{"n_kv_head": 4, "norm_eps": 1e-06, "bias": "all", "init_std_o": 0.0172, "lr_head": 0.00872, "train_tokens": 152500000}
Each number is 500 + 40 x the weight over its row's rms, rounded and kept within 0 to 999. Layers, rows and columns count from 0. Numbers have three digits each. The size before them is the row's rms in percent of the matrix's.

# layer 4 attention output (transposed), 128x128, rms 0.166, rows 76-95, columns 64-127
107:508494435518459486533536546475465534574442448462487460508485448445507443500511522478521454506475503504569558525493419496467475472570419533439526519566521526500486536561502513495511497520530564
111:492483519490514512490518525477540559496499556508547525539515530502523432491555528523512558472489550548358495493497463570526469516476480470504503570471531512494519451480508540488477448505495597
100:578546543462445546492467525530528536423539495485487515460557498531499503498474597539462509454447494445478463475487487508441520582533508501470493448536508484474508506591507495545547497510485503
094:475546454511566590544488452502507495566530501494559527548390507507514440510398505451458547493478501502503445467477422549516514463471447554513517563571500451468475521549483517548563481497511540
099:487534422519539553504480534571509537534501513478465549542521505532534489474475538392383525522429480498525493549455531485477354458483456510468479528494533452512500521455541491554520543459452498
091:435488530491488542538473566447441438434520489488545469536619473510505556488478519445509467525450525506514486500543568466513523549482515519551449476488569453450499450568468438516517537473433509
088:504502483422499521454435524506505543542496489510596562531565556544469511515493481408518480433479435554499479533500545519525479531444495537488443449513464513445524438461505443578485491439481484
098:461538493489472506545477506499484480528529564449478560550476547499542532498541493417501490438516461502422512550449466459446397519501465460537519561455493493478566507555445533459530534476570524
096:575585455571506478478504533514504455500465457493497488506471569490489460459517473436532475524513491514517541491552539558488508556506470578479520518491458494530575499458480476500506499462454531
095:432480461487532519507577438504545462470451496555475511468505501483489469421489586500444480534498585517468473478573525524490550452414431516503569507508542453470528478522521457469550501413425484
117:481532483505496498532507374527519493488515449492511516470528504416529476416514421447450521524489480463483468539508604555519484504479487537508552508514566505494494490525584540491487463475542491
112:499598535501460538464521498472430519456603453458477488529492561446538481520485535470511523527470508504440587515522507491556459454498475497567542486454465503514479410542490510425508488519512491
087:500487476488498486506489578537544520508459493448459466465551512516551543480482498513548512538562499560579550552518493516472477491476483439526547454465539481527483492441474556476565401474517459
109:490497573513478530528419450479507490487531446460515547566526434518549563554499520572549510481513464416479531513402522458536540497439483458521556444446559480471571462469458527520496528517481476
104:518504581479538480435536501493604509423451488492459553542470488505486483481432496506451460478452570547487493478521543472553543578575504441514525464468499487500544437506466472585448548485512453
108:488460467517478446544535463500502480432474541536491479467536468486415445425385446469499519501460405479477473536562575474527547539511483462481468581445467569495526506522415465544559512531484516
101:484542478489565489562519522480473525469440481579576533517522505500543495515504560538498503558474523555547486466527449434526457479503478495497517584419441513535537513508474495458494434514455563
104:538458481494492515472497490446534487503534512476445498509467505557513621550533520592534500547478561523472471496440443528535515489559468527552491537505506476577510508525548533488436566506542504
108:516461470468461521570568524535479434539519500473505479535487508555494476480532532449571499536494441445536514487549463543470544522458529460496506474533546547524460569531528484497559472520507459
103:507487455557506432521498496546565540487547427510549513495518511520486470508474563498601528511528549460557493493549526468490476546449533545489467486462437507479515533436500501492478490486594515
# layer 4 attention value, 128x128, rms 0.215, rows 77-95, columns 64-127
101:469486501573460576418480504538499486504547494489542464524490493509530551474452466482400468506522395492490515552543562490545516512565493526491535500474513549474458469540513422453533495553443502
105:466514492475624467539530481553538606463451579514513424470507545488491450548524502497503488391581485569480492505545541529510477468459475486532530498523480438535496524436471513510503460452419536
095:480462489517427429514536523550532517412543490409503513493529480472497560487551465458488513450521537514460514598529514480513572509447521538530488483509506516505438485472494387489535547468463492
098:476489564455502446494411522493480499475493399559493450428463482558489452438500464543558539560563511464479473468483489427553583513487542516534529490521466508531521484554468427488447508506436529
094:480468508514593495522563461518523537524510460495492490581490452505508444462457507500498516502600546552546541463496451541527453436484523560475566478604484487547507482442484535503477540598573461
089:433490488474555494457571485486522519464561495433475469552515520478502460486415466567502517538516528534502538544499454468571541469492491544515582422499511494486445475532469566477449460481517549
106:519498526514487468455530511475620539549480471507477433552461505548503526483473496454468488499485494446479481478497497482542559504510560441521554454565495503483514532409472507504514525322495509
098:470518526493595521462479494523496554446512443439506548472516549570504461518546515490524530469519510458485536543533550480545504432503530466487498486394535460485396522484493428518548419513518432
097:482497494460496493526438475466507530480497478512483531476481505505450426484500489456553463475521544449522555483457556532421417481575510450439386523475456555511552482533473544504476534593532521
110:533409433464425414504520518493511534532585529471503475482468490547431588581476489536515504521486497505469510529562478508472532513510516485507468558460490500555499546491529411482467501493445487
113:577446425505485553478520573503513491537502522467490495477499488514525479498572478454501503416510477489403460471508534534492503474530535493488469586487480489470511499525478509500516460497497566
091:550528450464424488459440473473499598496572484485525461503428532479493499555431503429490558543455501460509521477491488470487476537507433499466512547482459451506512439485499474541463467510472486
104:553509528528534474481509483490487537574514510523495494437487518438533484459454456470530511492492524554557481539481487474544462550523451496495466486540431507581471443517499475548478453455510560
097:470504429442514519496486451471525496527475517502533469483523500466541495505498532482533508461503401428505528525503514532545508478474491580476498466487520474567551540489525512522495445488488462
100:534494510450512551541464492470559488567479414500507575500550478503506487531483517580520551502509517571495513485488497498500482508512551462444526486557517489465514468454657555495479484488501446
112:512498566455506533561446553478520457458553503419565563507489511577515445434512561478527473523487528446506496540424546516521513434526494456503506503534513462442617423487482498554489529475494453
104:470551532529382513526496495494532503546548462505572427451464499479505454541537460431539492460532437534508539490507568501419424500414490489542478505507495430525457502523473505537559462491479455
108:541507472516486507495507434519492574481475442423516503452449503491526518526591490526442479450529534451492504540401479471510567521468503509546408572469515450457523472427475465428580576497510555
102:526488460445436623549577494480485452524504452528536487487483468535490511535480523499451388467547491509453482512468483434500555503495489536439469500516567484508570467560474499508540405430539486
# layer 4 attention query, 128x128, rms 0.25, rows 96-97, columns 64-127
095:551516515488467479523442446522583490545473495553469480447511530489532467507447484511515521501483479460510450534551427540488527500567526584567480493513458448511503512440508535536499438477560516
081:511483422482503453440506502510499511486472474481503433549449521504480442493506486483466523488510533446503482547430543552478517462404551438542545512498472542502550431562464512441481506535449430
# layer 4 attention key, 128x128, rms 0.247, rows 96-97, columns 64-127
089:534485520484581458497503471537475500445509540516519520489535443458507474498577564546451524494501468529465594530522462517517531542521511442470504460488520577496411548558491509486560587473500504
085:457477493515499486503470495495514465532480525514514495409464521474510422486514569469460510518496496527509494495460588467507504514532491613566530486471482517543473460500578488566478433479547448